Weights of a small transformer language model.
Training: a variant of SOAP for these matrices, 607M tokens, 4629 steps.
Each number is 200 + 30 x the weight over its row's rms, rounded and kept within 0 to 999. Layers, rows and columns count from 0. The size before them is the row's rms in percent of the matrix's.

# layer 2 attention value, 384x384, rms 0.146, rows 318-345, columns 256-383
093,193,177,166,221,207,210,179,203,192,236,213,218,184,205,228,264,214,160,193,181,187,192,173,255,229,259,214,146,152,199,171,201,184,174,188,193,205,202,210,181,204,192,166,195,177,197,212,222,202,234,203,213,227,254,188,189,219,215,256,220,149,214,177,196,184,140,174,185,273,182,178,228,249,210,259,184,193,157,194,187,190,213,215,235,181,216,172,220,168,183,187,196,203,126,219,199,238,222,195,182,195,203,205,192,266,185,166,215,161,198,205,187,215,199,210,163,188,203,144,222,189,220,212,194,233,142,194,145
100,231,156,198,211,211,178,198,219,168,165,208,216,159,170,198,172,187,195,173,232,216,273,235,213,200,232,197,210,200,256,187,210,189,206,237,194,202,199,201,210,195,185,195,191,162,135,198,191,232,172,214,179,178,232,184,221,186,199,202,179,234,200,156,181,210,184,176,213,238,210,203,199,217,203,233,186,204,193,265,158,232,182,164,253,168,234,174,153,206,132,150,223,157,152,226,198,198,220,178,234,149,192,168,213,145,167,242,182,196,212,190,205,181,206,238,192,230,234,227,221,224,242,264,178,216,220,217,182
101,167,181,211,177,237,204,213,195,197,188,189,194,206,241,168,215,236,150,182,167,186,190,206,225,211,157,179,261,195,153,172,173,256,206,177,221,217,224,169,250,201,204,193,183,233,206,236,162,249,183,179,254,180,203,196,173,159,204,244,110,145,255,212,191,181,218,159,212,213,205,221,192,224,247,245,168,167,208,148,195,198,213,143,191,228,205,203,210,220,240,197,168,145,201,192,157,174,211,202,197,152,204,183,145,251,176,246,198,229,183,207,222,177,214,218,181,194,204,237,233,170,201,255,147,169,233,181,211
103,169,253,207,201,191,171,204,191,230,164,197,194,220,191,175,244,216,184,196,211,152,202,189,256,222,183,170,208,243,211,158,202,207,204,192,187,190,183,218,190,211,182,213,210,269,225,223,181,162,192,212,189,180,190,236,207,245,215,205,188,241,193,201,149,196,274,192,230,209,178,193,222,205,144,172,180,225,183,213,218,191,264,195,243,235,216,144,204,193,178,163,192,233,181,211,207,208,165,179,252,207,185,225,229,182,171,196,142,173,204,159,170,193,182,176,153,158,145,178,191,147,227,207,150,268,173,153,171
100,166,157,199,181,183,228,214,238,183,236,238,231,202,239,217,244,205,262,187,199,203,181,185,214,227,230,203,137,238,141,201,170,212,163,203,241,218,187,227,230,236,202,191,198,157,187,148,193,188,200,231,154,212,203,235,220,213,185,211,193,171,160,203,137,204,228,144,194,199,191,208,207,229,136,166,188,216,177,184,240,216,252,177,219,171,191,191,226,217,276,160,208,194,202,207,205,190,163,184,230,206,221,221,228,216,113,208,152,226,199,220,196,188,210,178,189,177,223,221,210,222,154,171,216,180,218,231,164
104,147,245,232,200,158,196,249,118,182,179,215,147,285,199,181,205,234,175,169,187,161,190,172,168,180,236,223,180,223,217,192,238,157,221,201,210,211,248,206,209,213,226,211,146,237,211,208,175,204,161,203,208,165,231,189,211,180,151,192,158,175,168,187,187,184,147,216,187,180,210,148,195,208,197,200,238,198,224,234,159,182,227,182,223,199,242,235,209,188,208,211,211,231,202,195,226,166,194,206,229,186,195,202,178,230,203,212,184,177,138,182,198,180,199,188,129,204,171,212,185,225,225,163,234,194,152,201,169
098,188,190,219,178,226,245,255,196,226,269,164,211,198,170,225,169,221,229,254,201,213,231,198,188,147,211,218,195,204,141,162,231,174,187,233,240,182,206,181,192,219,206,221,246,133,171,182,182,193,266,242,185,202,184,220,151,176,159,165,178,196,198,177,164,252,225,170,234,248,167,198,193,192,219,177,257,171,195,253,181,234,215,220,235,185,158,231,224,235,255,212,214,225,211,171,207,196,203,207,250,257,174,187,195,199,139,208,198,148,183,227,144,193,273,252,143,217,175,157,240,258,212,219,181,222,237,207,202
101,184,218,183,180,193,220,191,193,160,262,205,206,216,214,201,212,189,165,226,140,225,221,184,163,239,236,117,161,160,190,161,238,191,209,221,220,171,233,155,228,213,192,163,267,216,160,172,221,148,213,208,203,158,183,218,220,174,185,169,225,208,169,267,203,182,235,208,177,183,212,208,216,223,199,204,182,250,253,184,195,182,249,190,187,241,260,171,222,147,208,175,175,177,157,179,229,182,204,241,187,188,252,188,204,228,212,165,211,217,205,211,215,197,219,202,193,265,173,256,186,199,215,224,256,184,234,165,191
095,145,232,193,180,163,186,206,202,177,239,205,172,227,144,244,224,171,222,205,168,169,190,236,134,146,128,223,190,193,207,187,188,153,185,206,175,199,202,183,225,213,224,209,178,166,204,202,161,213,225,206,205,191,193,202,200,191,165,205,238,169,172,155,201,190,259,219,252,208,216,229,156,173,209,214,209,182,201,180,286,202,187,187,165,175,189,256,185,209,165,205,214,201,218,188,152,223,234,179,173,220,236,207,185,183,202,168,221,177,172,178,129,201,207,162,216,207,159,129,167,207,214,259,212,219,218,237,199
101,221,156,145,256,209,189,194,225,253,154,181,184,198,277,243,248,216,175,232,214,207,246,219,259,251,195,248,147,192,129,224,214,222,232,182,174,196,220,252,236,191,152,210,147,173,139,224,224,205,168,215,214,195,222,227,223,188,182,161,162,245,225,206,226,178,220,204,158,139,202,203,225,240,255,230,192,196,201,164,148,179,213,187,164,205,213,237,114,181,237,193,263,173,202,139,131,226,187,186,234,211,210,209,184,177,159,220,240,252,242,202,215,217,241,195,242,124,239,204,171,210,150,221,218,203,210,211,210
096,214,222,225,181,224,171,168,232,136,186,190,137,124,246,225,233,177,204,201,221,163,144,203,190,89,225,166,189,204,196,229,227,176,163,281,197,162,187,194,197,254,152,183,203,203,202,185,193,238,218,194,186,187,186,207,262,186,241,190,204,208,166,212,180,249,192,222,258,225,191,171,173,235,266,220,192,259,269,138,245,153,184,219,177,203,218,133,168,126,218,212,203,223,211,230,230,226,172,193,229,233,208,177,206,218,165,202,218,198,259,176,222,201,222,159,201,193,236,217,166,241,254,171,172,176,140,168,184
100,211,244,183,177,202,178,199,185,221,196,153,218,158,227,242,249,185,213,196,190,228,194,214,196,240,239,207,206,154,205,163,226,205,240,211,212,170,228,182,145,218,173,242,136,140,210,201,227,229,202,205,168,191,214,230,205,208,237,201,194,144,162,199,232,186,171,198,199,222,208,177,204,201,147,182,214,177,225,171,193,201,221,182,178,224,208,179,173,191,255,158,187,206,203,137,202,267,231,184,222,211,222,126,266,191,185,232,165,256,247,191,254,186,172,191,271,239,167,193,222,201,217,259,206,205,188,197,169
096,149,207,224,219,150,205,185,167,240,253,222,230,114,235,182,192,194,270,170,214,183,88,205,239,143,205,173,136,184,238,222,167,212,221,227,172,181,237,178,215,165,258,173,194,158,224,173,206,181,179,229,192,200,205,305,183,267,174,224,209,194,210,210,235,223,179,172,220,184,225,223,229,190,182,226,219,234,178,223,203,195,216,220,210,278,190,181,175,215,170,192,222,157,217,211,182,182,196,187,180,233,196,243,179,176,151,194,224,217,229,183,177,198,228,200,203,164,223,247,195,178,175,191,229,258,173,177,205
094,175,152,192,166,198,192,167,215,235,203,235,175,201,237,227,237,149,251,179,208,201,202,195,221,193,198,182,196,221,154,173,221,238,211,223,241,177,177,204,188,225,180,180,190,211,166,185,218,255,182,154,198,211,200,141,184,215,206,247,210,207,184,192,220,237,235,246,207,177,226,235,252,190,201,191,209,179,200,245,232,195,186,247,212,244,240,258,219,246,231,205,153,192,212,201,197,224,201,224,198,224,213,197,171,220,181,198,240,217,201,193,206,245,188,171,270,203,207,231,165,200,240,201,168,121,187,214,173
094,172,189,219,112,216,165,200,256,187,207,207,176,203,178,207,205,223,175,213,206,189,181,193,178,218,234,204,187,142,223,218,211,195,195,236,188,192,242,190,247,186,175,161,188,178,158,206,170,234,222,214,217,187,157,193,254,143,197,210,184,229,276,228,177,170,178,195,195,271,138,192,204,213,202,179,192,214,208,203,218,213,138,186,156,224,176,201,127,181,216,194,218,205,170,194,199,207,209,234,208,184,171,228,211,208,171,279,156,221,181,224,165,261,225,183,172,206,214,213,180,189,194,208,191,209,215,198,150
098,173,227,223,152,158,241,229,202,170,187,157,213,187,131,228,144,206,196,262,214,200,152,211,199,219,210,162,198,212,154,226,247,174,173,164,195,169,167,238,217,159,189,199,253,174,191,202,201,193,145,168,155,160,224,185,193,224,195,185,186,191,215,231,220,160,174,206,145,207,165,216,188,295,171,214,226,191,225,172,165,189,178,205,191,169,167,171,199,240,179,177,177,214,163,231,239,218,204,204,205,235,175,215,217,183,208,248,185,221,195,215,169,162,158,196,218,227,179,222,198,248,212,208,233,214,195,183,197
099,196,194,156,110,250,160,246,235,230,195,196,184,197,179,229,182,111,206,234,180,158,162,225,194,221,206,224,246,235,160,185,192,209,224,151,223,239,148,217,246,183,198,196,197,191,125,217,217,172,178,244,196,196,191,212,221,192,181,175,202,199,245,234,251,230,211,200,235,185,188,188,255,155,205,215,173,170,205,215,210,188,200,184,206,238,213,208,150,194,176,123,215,206,165,183,183,203,164,160,131,223,190,205,199,203,193,179,196,149,241,232,228,145,187,206,180,164,157,241,205,220,173,167,196,196,201,196,238
102,246,211,217,233,187,146,203,210,208,195,151,123,188,214,230,220,244,219,210,240,212,196,237,150,200,168,223,167,188,185,196,275,153,247,233,217,212,213,184,207,192,225,176,193,173,158,176,207,264,208,211,252,169,263,199,146,181,205,192,209,223,154,160,238,199,237,236,223,210,189,139,232,163,185,172,210,193,146,184,240,225,210,228,158,207,188,194,211,206,218,177,189,167,204,178,198,193,210,187,197,222,222,141,253,223,231,231,231,217,194,195,207,215,228,145,223,235,159,162,152,212,217,169,192,241,222,201,241
094,180,212,199,177,172,161,170,174,196,221,167,190,181,197,238,239,200,201,190,194,169,202,201,244,154,164,211,233,212,206,232,156,229,166,192,240,168,114,223,202,266,222,236,195,238,169,223,287,243,179,184,219,247,199,204,229,237,175,223,233,184,202,185,186,230,173,179,191,239,171,264,181,262,189,219,185,213,236,251,198,261,160,132,149,207,212,157,263,210,200,158,203,209,170,186,202,217,202,221,120,238,157,193,222,212,252,176,183,218,191,151,205,201,166,201,221,198,202,204,188,261,230,180,136,187,209,213,195
095,188,159,190,227,230,208,196,120,149,194,226,159,191,198,222,191,152,211,154,172,190,205,157,231,174,196,182,271,213,163,148,214,171,189,174,193,180,207,233,205,234,197,165,237,198,217,180,200,224,198,228,161,189,193,215,190,196,228,254,261,229,218,205,182,186,224,194,141,194,218,210,159,235,214,225,186,173,222,170,191,215,175,159,171,229,150,176,205,146,147,156,198,228,194,226,193,224,233,130,226,209,212,230,222,222,174,217,169,282,170,233,195,236,196,196,262,224,234,261,207,217,236,204,248,208,158,166,255
093,228,214,207,199,172,198,197,211,224,229,237,223,223,241,207,219,210,227,238,197,255,154,205,239,159,145,184,193,154,176,202,228,188,185,218,181,129,170,187,245,195,188,196,177,198,266,214,196,218,214,237,152,224,160,267,208,188,178,208,232,229,222,218,166,209,132,235,193,227,189,194,161,181,158,191,207,205,180,225,168,184,234,220,209,166,176,198,227,227,223,210,223,195,191,206,204,182,224,195,189,283,198,199,199,202,263,253,213,234,140,221,136,182,180,254,165,187,235,175,215,155,207,233,168,221,214,228,215
099,193,239,208,185,202,172,208,127,163,226,237,167,232,216,198,212,145,175,186,196,211,200,227,245,197,172,187,238,179,216,202,219,171,199,220,176,184,180,229,297,225,202,175,180,177,182,227,282,184,199,250,186,266,223,229,212,185,270,168,219,219,186,200,177,148,188,195,160,186,159,240,215,222,233,221,208,196,240,165,232,218,234,224,213,202,207,191,229,218,211,219,202,261,195,205,209,164,230,121,182,212,237,218,195,242,223,239,178,158,221,165,212,235,227,174,181,208,172,180,228,196,245,211,143,202,232,150,192
101,210,189,199,178,205,233,237,275,217,156,203,180,176,188,183,213,189,184,194,214,203,136,191,243,227,205,194,196,179,177,213,223,221,188,236,204,206,215,242,221,197,240,216,202,144,256,175,203,182,171,174,178,205,145,230,214,171,185,174,218,172,223,226,236,199,246,222,220,213,201,214,149,130,208,242,186,162,221,169,193,187,153,142,197,215,259,175,186,185,191,197,178,215,218,184,189,154,162,155,207,220,280,221,204,180,177,246,259,146,237,275,204,188,175,198,234,195,219,252,197,197,216,221,200,266,192,188,241
100,181,198,128,191,212,208,232,187,175,210,213,179,214,208,233,200,170,229,196,177,233,200,186,171,192,212,207,177,226,220,188,193,200,188,159,270,189,204,195,179,186,250,217,237,190,144,207,271,215,248,235,200,205,147,210,232,208,214,192,177,225,208,187,230,232,157,215,196,170,191,120,230,213,162,204,204,227,239,205,167,210,200,200,185,182,174,224,182,208,228,220,187,184,248,195,193,191,178,207,184,191,202,147,147,178,192,231,201,194,171,186,179,227,169,207,165,215,194,200,133,196,191,172,246,185,221,167,244
100,191,150,163,166,188,128,198,180,215,226,250,219,238,184,190,154,200,214,227,278,163,261,214,189,225,240,199,185,208,220,185,194,198,213,207,208,209,214,172,165,184,264,125,147,239,190,179,161,170,226,212,194,192,179,160,188,238,200,163,287,191,211,206,166,210,185,202,234,190,180,153,179,228,229,208,166,252,188,191,221,188,225,209,173,211,190,261,180,195,158,223,235,183,233,144,144,223,199,187,231,194,190,169,237,179,200,167,210,209,221,200,187,172,230,176,225,138,192,230,190,199,215,203,224,148,223,209,179
095,202,245,203,163,195,242,231,170,134,192,161,214,207,227,227,188,263,188,225,190,179,185,173,188,234,165,192,233,222,181,199,161,209,188,157,241,158,201,169,182,182,179,240,156,217,222,196,236,238,211,158,211,185,206,195,209,198,186,206,217,230,183,226,168,195,178,180,215,185,188,107,253,206,231,150,135,220,230,154,156,199,193,185,217,157,215,174,196,225,250,183,225,194,218,223,165,188,219,210,167,227,185,226,230,118,208,218,263,221,191,194,176,210,186,234,226,200,144,205,167,169,220,193,171,223,194,237,221
098,230,230,190,215,221,158,267,216,194,194,235,198,216,229,181,193,205,222,192,191,143,188,201,187,205,212,271,190,225,253,220,202,229,222,145,243,185,213,189,275,181,202,263,197,174,198,188,186,202,203,125,202,204,249,263,175,199,159,195,204,216,197,182,183,242,248,181,188,223,171,178,174,234,182,235,196,235,186,207,177,243,162,249,205,190,256,205,195,242,224,187,226,239,191,258,168,241,205,189,227,330,231,194,212,183,170,191,216,226,194,192,251,196,206,163,209,208,218,250,168,203,174,143,224,202,186,210,196
097,179,189,189,163,192,170,181,154,187,159,155,217,180,201,241,202,221,169,182,266,261,181,196,231,222,257,198,190,179,227,230,247,213,236,229,226,203,202,207,135,165,164,173,152,179,209,156,190,191,177,224,200,236,216,186,161,248,248,176,210,162,167,193,151,184,195,272,247,261,211,220,176,219,206,208,201,200,201,207,229,222,182,167,186,210,195,179,212,213,202,222,159,183,217,199,199,237,201,149,201,227,174,235,200,238,207,241,216,211,150,197,210,217,232,184,171,202,163,260,228,235,241,200,186,261,153,168,231
# layer 2 attention output (transposed), 384x384, rms 0.131, rows 318-344, columns 256-383
104,237,233,206,281,223,190,183,214,211,213,215,199,159,196,244,121,153,173,205,208,150,253,225,135,201,249,107,161,182,243,247,203,190,196,212,244,161,209,164,155,234,181,204,187,199,237,209,233,203,168,148,160,237,211,250,217,195,160,210,191,189,258,168,173,170,207,240,228,211,178,240,152,249,239,251,209,177,183,174,165,202,189,191,182,205,203,224,192,157,188,181,205,159,206,181,201,209,258,152,191,222,165,199,219,201,204,179,208,195,176,214,227,248,200,197,174,216,243,145,210,179,167,171,213,271,193,145,212
107,134,191,193,176,191,203,221,196,248,203,171,225,243,142,166,174,124,219,164,199,140,206,241,186,181,259,207,191,226,224,210,197,239,216,231,230,139,177,186,222,203,215,239,232,190,222,182,225,189,140,166,177,188,266,139,204,230,216,155,272,204,249,229,195,233,222,142,168,198,189,198,175,228,254,216,211,184,198,199,202,185,229,214,218,181,225,156,186,142,183,172,212,181,217,223,226,160,181,221,212,194,182,231,215,212,224,203,145,195,205,239,191,205,212,240,193,203,205,190,204,190,208,202,223,190,229,189,224
107,178,227,184,166,219,177,225,185,207,235,194,225,208,242,221,208,186,171,190,230,155,228,196,227,184,164,244,203,219,221,179,153,216,198,216,225,201,260,171,195,183,233,210,202,220,197,209,283,188,196,205,210,216,170,254,185,167,153,159,264,237,179,218,217,198,203,184,195,189,266,241,203,190,270,185,253,223,246,225,209,233,220,233,237,198,184,210,143,201,231,260,170,134,204,267,229,211,223,233,172,147,230,160,152,192,164,210,178,127,195,217,187,230,187,195,172,187,232,148,154,189,155,160,148,193,211,226,193
112,182,259,228,205,180,242,199,206,205,259,277,197,171,213,183,183,249,166,209,178,179,199,188,162,204,132,197,232,205,232,258,185,209,213,215,188,173,172,205,179,209,157,181,150,165,195,200,236,235,180,118,236,197,152,186,206,186,201,171,184,212,255,230,231,186,191,196,208,160,200,196,189,264,168,235,183,138,205,227,173,187,234,177,222,227,236,198,199,85,174,218,210,173,195,212,161,173,208,168,178,221,196,200,190,185,183,189,147,175,158,193,232,214,195,203,131,235,180,228,186,188,184,157,233,193,199,165,272
106,193,203,261,140,175,197,179,201,129,225,211,222,178,214,181,186,278,181,182,224,246,212,206,147,179,185,182,172,269,260,203,167,226,186,207,205,248,253,290,154,210,185,214,240,190,209,195,133,211,205,162,195,188,185,209,189,234,196,175,193,172,181,189,201,200,244,176,256,186,239,189,229,227,137,168,221,226,171,166,243,157,221,192,206,140,194,157,217,217,219,171,181,215,190,178,226,232,224,152,272,212,222,234,176,214,175,201,195,182,251,184,295,261,244,212,223,185,198,195,171,235,185,184,239,201,188,202,167
105,196,264,282,204,207,155,219,186,270,206,201,206,200,242,204,181,209,133,243,259,182,187,191,238,166,198,227,251,201,207,206,199,199,188,191,166,157,237,157,150,229,206,205,171,197,211,180,159,232,204,199,192,207,224,190,210,223,166,208,146,137,173,161,199,242,266,234,165,254,223,181,160,184,210,185,150,210,209,133,216,212,252,193,194,250,242,163,220,159,212,189,200,166,261,212,150,198,207,167,194,191,214,242,206,220,239,169,228,192,234,143,139,167,204,192,203,261,259,167,197,168,214,226,173,123,204,249,174
108,196,199,253,238,246,224,196,261,244,180,288,209,200,223,206,154,237,240,209,257,207,203,226,198,208,197,169,171,227,148,228,214,216,215,187,148,193,214,200,198,227,178,257,181,180,232,196,184,163,171,175,216,199,209,152,289,156,180,196,177,196,164,254,179,187,204,194,147,187,134,170,171,222,202,170,254,208,245,239,163,148,246,207,162,215,189,194,239,276,162,222,249,213,235,154,204,208,189,251,159,217,157,234,207,202,203,229,170,186,190,160,216,210,199,176,183,211,194,184,204,229,165,172,224,231,252,197,187
114,170,227,220,194,208,171,229,138,210,188,224,230,198,210,218,163,197,164,172,179,236,233,207,219,187,174,194,206,188,197,242,174,166,209,156,205,243,169,206,216,223,185,180,190,179,208,203,225,204,232,171,178,144,176,143,231,222,171,182,242,204,185,261,224,256,180,224,180,167,192,184,153,208,236,243,211,199,234,240,216,233,190,193,155,186,198,190,168,252,235,158,225,145,190,267,142,200,129,218,197,203,197,190,160,225,230,253,171,182,220,207,144,196,139,245,242,194,104,219,198,208,178,209,145,201,183,208,207
107,227,167,140,221,247,186,184,140,204,194,208,169,227,210,165,220,240,163,141,224,213,176,209,205,247,147,190,210,198,190,217,213,187,218,185,222,205,191,236,212,242,213,206,181,173,170,174,199,171,187,219,196,278,200,196,202,205,213,213,186,238,197,225,191,184,213,233,145,171,165,224,170,225,233,248,211,248,225,183,168,155,246,148,184,257,251,212,128,167,194,211,156,201,207,236,255,181,177,219,207,220,173,195,178,192,164,162,244,193,135,218,260,242,200,215,211,180,187,257,151,182,205,176,228,182,138,183,214
108,242,141,241,180,195,208,290,185,178,175,242,202,169,149,175,249,187,246,174,188,251,191,135,227,155,240,227,192,206,230,187,199,186,166,210,202,244,202,229,172,216,219,151,215,180,229,219,257,182,204,203,175,224,196,196,178,205,237,237,193,226,241,224,208,193,204,188,227,150,192,179,157,169,209,206,234,194,158,221,230,187,200,187,224,201,244,201,203,214,244,243,211,246,170,215,213,195,174,182,256,214,228,181,150,173,225,186,237,180,184,251,162,227,185,175,159,170,231,213,166,236,170,184,269,192,241,209,161
109,179,240,263,162,181,213,216,241,204,214,202,192,229,177,209,252,173,200,232,218,194,153,184,201,193,206,214,137,193,126,182,208,168,195,241,208,223,173,208,234,238,206,216,171,203,165,217,221,242,180,212,245,213,300,206,176,171,159,176,159,169,188,199,195,213,232,215,229,234,196,177,164,185,184,196,206,188,224,186,248,147,164,188,175,207,185,220,228,137,161,220,186,216,209,183,219,171,215,190,198,201,214,217,235,281,182,200,199,237,171,200,194,171,261,212,212,174,210,169,237,182,205,245,160,162,270,161,181
107,161,217,221,199,219,228,188,169,253,219,260,196,149,206,170,198,172,212,207,189,178,188,199,247,172,225,163,212,215,256,183,187,210,217,170,272,233,255,232,195,258,207,290,147,190,210,237,207,180,166,207,246,222,203,176,204,141,168,241,252,196,195,187,206,249,213,206,219,205,186,181,192,252,184,155,195,217,148,205,153,175,201,152,216,145,222,222,226,187,197,164,226,135,201,218,223,224,195,189,159,175,202,213,188,251,203,208,215,231,199,212,208,171,201,212,189,191,165,181,194,194,180,185,173,170,253,253,230
105,181,254,234,173,166,188,189,214,179,200,208,193,190,226,205,216,225,217,240,157,162,160,161,172,170,237,182,145,206,214,223,208,203,223,221,169,279,191,163,205,224,257,110,217,193,174,192,250,151,224,196,234,212,267,206,256,222,221,262,217,228,190,215,190,132,193,203,225,211,228,204,194,151,162,202,177,203,180,254,162,169,176,152,213,141,206,151,214,251,184,181,210,172,172,168,177,203,179,239,262,250,198,213,164,226,199,260,185,238,201,183,179,188,172,158,183,178,214,197,233,198,187,168,226,182,181,233,215
104,161,205,191,221,247,237,206,234,158,180,163,215,183,251,196,189,239,246,216,127,191,202,141,142,215,167,217,249,178,179,177,192,201,182,239,212,262,204,209,123,200,222,197,191,219,165,211,185,248,199,222,172,206,232,206,174,217,156,203,192,189,188,151,240,214,201,197,217,200,307,201,195,167,237,196,204,190,197,214,243,241,159,154,175,215,205,184,211,205,206,148,228,141,192,243,166,182,191,191,211,226,208,237,204,146,242,207,191,177,229,148,245,213,178,194,205,127,165,132,240,219,198,197,187,216,217,211,218
106,220,189,205,187,240,193,171,160,195,237,248,182,204,188,205,198,213,185,177,204,166,173,175,225,220,201,215,199,239,176,226,223,152,161,316,203,172,221,226,213,150,201,305,185,169,158,199,112,147,154,204,171,208,165,180,222,218,177,199,230,197,179,233,164,215,215,199,243,185,124,206,186,195,237,185,179,222,188,193,250,178,145,212,223,210,266,182,241,176,148,166,178,193,188,205,245,195,204,209,165,193,203,139,168,190,216,195,162,238,177,219,231,168,180,166,222,202,213,210,195,148,152,169,181,193,169,164,202
106,191,191,216,211,158,187,154,188,212,227,165,161,232,169,200,198,198,264,244,229,219,226,213,221,155,205,211,209,217,236,212,199,192,193,173,177,181,161,201,196,190,222,201,197,248,153,200,161,220,155,200,198,167,254,170,196,239,208,232,200,195,244,195,198,198,182,209,194,246,152,194,160,176,172,212,220,192,223,176,230,267,247,208,270,145,196,204,258,160,190,178,211,180,225,215,165,253,203,172,213,224,193,213,158,194,226,245,273,202,266,186,206,216,210,179,194,160,210,197,186,219,162,231,167,186,238,166,196
108,271,201,173,180,196,222,215,197,167,244,173,223,215,227,203,171,188,219,207,243,178,179,198,254,218,218,229,200,215,138,198,217,168,177,150,195,251,112,223,184,225,214,159,180,152,214,236,232,209,161,224,157,219,234,175,223,198,176,259,216,189,216,199,129,227,172,215,215,185,231,203,187,223,195,177,217,188,192,198,238,224,219,185,192,179,220,191,218,168,221,175,201,227,186,213,251,257,159,225,178,190,170,228,175,191,268,218,179,235,189,203,197,177,230,188,207,159,192,203,206,174,217,174,184,249,149,210,194
107,206,166,228,244,220,211,165,158,197,175,196,174,225,270,194,205,254,272,248,211,217,158,184,176,176,197,180,296,203,195,217,161,196,241,239,240,189,211,200,230,180,196,232,178,218,252,236,172,179,194,247,214,167,206,214,204,206,167,202,199,169,248,225,216,217,199,189,237,197,197,151,178,165,180,193,234,197,215,174,225,205,169,179,244,265,164,186,265,194,131,196,197,248,205,219,206,214,188,173,229,184,169,187,227,260,201,194,266,212,203,146,152,196,252,236,183,190,159,200,156,155,228,211,235,222,220,245,203
098,182,222,208,229,184,210,208,171,211,157,104,174,193,152,231,214,136,219,176,156,209,256,218,172,243,157,190,215,173,187,208,196,226,169,116,258,176,245,158,252,213,265,179,209,149,250,207,149,239,188,232,214,226,201,229,203,188,192,149,197,246,249,157,196,208,184,219,223,177,203,238,180,218,284,186,184,209,215,212,226,226,172,178,236,197,217,201,262,212,201,218,219,186,167,231,175,211,214,213,218,238,202,142,147,197,198,203,156,224,195,155,206,179,183,168,191,191,200,198,202,180,186,183,173,188,206,147,179
106,233,258,209,193,209,221,187,192,182,185,215,198,218,160,208,177,194,197,226,178,170,212,174,187,216,214,188,159,217,203,163,208,199,219,197,202,201,183,177,210,178,264,227,192,145,182,224,214,198,231,99,164,203,115,197,219,197,182,167,199,156,190,181,206,199,201,242,241,135,188,212,180,192,144,177,246,195,168,219,165,209,150,209,170,208,204,273,146,238,186,149,229,224,199,215,194,211,260,202,239,192,230,181,171,226,153,179,267,225,251,203,222,246,228,218,175,210,157,154,187,225,191,178,169,202,198,239,182
103,203,174,143,194,187,204,189,186,253,241,215,250,212,234,202,188,218,262,187,192,204,219,201,209,193,209,195,239,222,204,167,206,218,131,232,194,220,193,192,188,109,265,171,249,182,200,220,189,229,139,167,241,183,195,180,199,145,183,262,227,207,186,231,287,185,193,199,225,195,159,213,238,172,178,216,226,251,212,228,190,148,221,241,196,210,161,175,272,212,162,164,201,201,204,212,165,198,185,194,188,187,159,237,182,184,165,200,213,215,173,194,229,191,215,160,206,167,203,264,186,163,170,199,187,211,164,226,208
108,200,227,190,227,261,187,163,236,188,198,214,221,202,177,186,212,199,166,249,132,217,198,201,200,195,196,116,162,218,188,227,215,226,226,171,160,195,228,218,202,163,177,215,212,175,238,148,227,181,202,158,188,201,239,179,207,260,199,172,205,209,145,276,216,200,225,219,180,202,206,189,233,154,235,253,133,199,207,210,218,230,229,200,205,183,202,204,185,173,165,142,161,179,196,147,201,187,207,197,230,182,216,229,170,223,204,219,117,243,181,223,189,177,209,202,203,176,195,224,153,238,209,254,218,187,198,181,206
107,191,215,194,201,220,251,219,132,174,230,195,183,215,189,188,217,220,181,208,198,163,183,207,234,237,156,219,191,212,158,167,224,148,203,201,208,202,146,195,197,198,196,191,235,212,180,244,191,210,192,242,209,184,181,214,259,175,141,232,131,203,241,219,228,158,216,240,252,202,188,184,157,178,189,199,206,216,221,216,209,204,236,205,175,167,166,183,162,288,182,214,197,184,249,209,200,241,222,173,216,232,187,189,197,167,259,247,193,173,186,205,207,213,201,180,165,174,188,273,232,236,223,155,245,155,198,217,162
107,188,190,232,164,233,228,258,248,227,161,126,194,207,218,182,210,236,183,180,157,208,220,150,206,180,228,184,204,210,211,220,219,171,236,142,203,278,145,246,268,185,182,148,184,193,189,169,146,207,194,195,180,201,179,151,166,228,177,196,133,228,196,179,171,179,155,197,215,257,237,204,260,176,199,185,190,176,234,185,193,190,221,193,157,227,183,214,162,114,176,231,191,209,167,172,159,183,141,232,183,151,149,215,246,180,183,218,229,213,287,217,158,203,205,200,225,213,170,192,199,220,182,191,224,200,200,244,185
111,222,185,220,204,182,182,186,223,229,207,223,198,184,221,212,238,230,177,170,187,181,230,165,192,220,224,206,192,193,198,217,164,229,217,185,125,235,177,137,223,164,202,196,178,197,212,202,199,187,203,190,230,201,203,204,183,204,227,227,173,214,256,175,198,228,257,170,192,178,221,152,268,225,152,213,199,183,205,172,176,179,184,220,190,270,167,200,219,216,196,264,146,241,193,205,185,166,201,248,221,210,150,205,213,186,243,227,152,189,171,242,236,141,214,225,194,150,159,187,211,173,194,171,238,213,175,190,198
100,214,174,247,126,222,183,231,224,181,186,148,190,203,210,234,222,185,200,188,247,194,181,239,225,191,167,204,284,189,206,230,172,156,153,210,221,156,230,169,235,194,258,156,190,212,201,195,165,225,230,229,220,212,213,127,214,184,200,218,213,222,218,155,182,194,234,222,217,223,225,195,230,213,237,223,178,184,203,135,188,160,240,255,227,206,110,168,213,150,169,212,193,215,206,200,176,212,172,140,135,176,159,219,232,236,217,213,196,268,204,216,163,207,178,216,199,161,208,211,135,186,202,164,194,210,200,230,159
104,172,204,193,222,247,207,210,219,150,210,214,172,203,177,190,191,178,161,211,261,204,190,220,212,234,206,207,212,137,242,198,230,169,186,220,187,192,215,213,224,274,284,213,161,192,157,202,222,174,237,192,218,144,243,230,195,218,190,206,220,254,145,134,179,192,224,209,167,188,169,193,261,226,179,240,174,182,157,244,153,204,178,219,149,206,197,173,171,234,197,237,207,228,179,142,155,215,202,168,151,230,218,226,245,225,226,175,150,189,228,200,213,250,179,207,243,208,149,246,195,213,166,164,200,199,231,187,166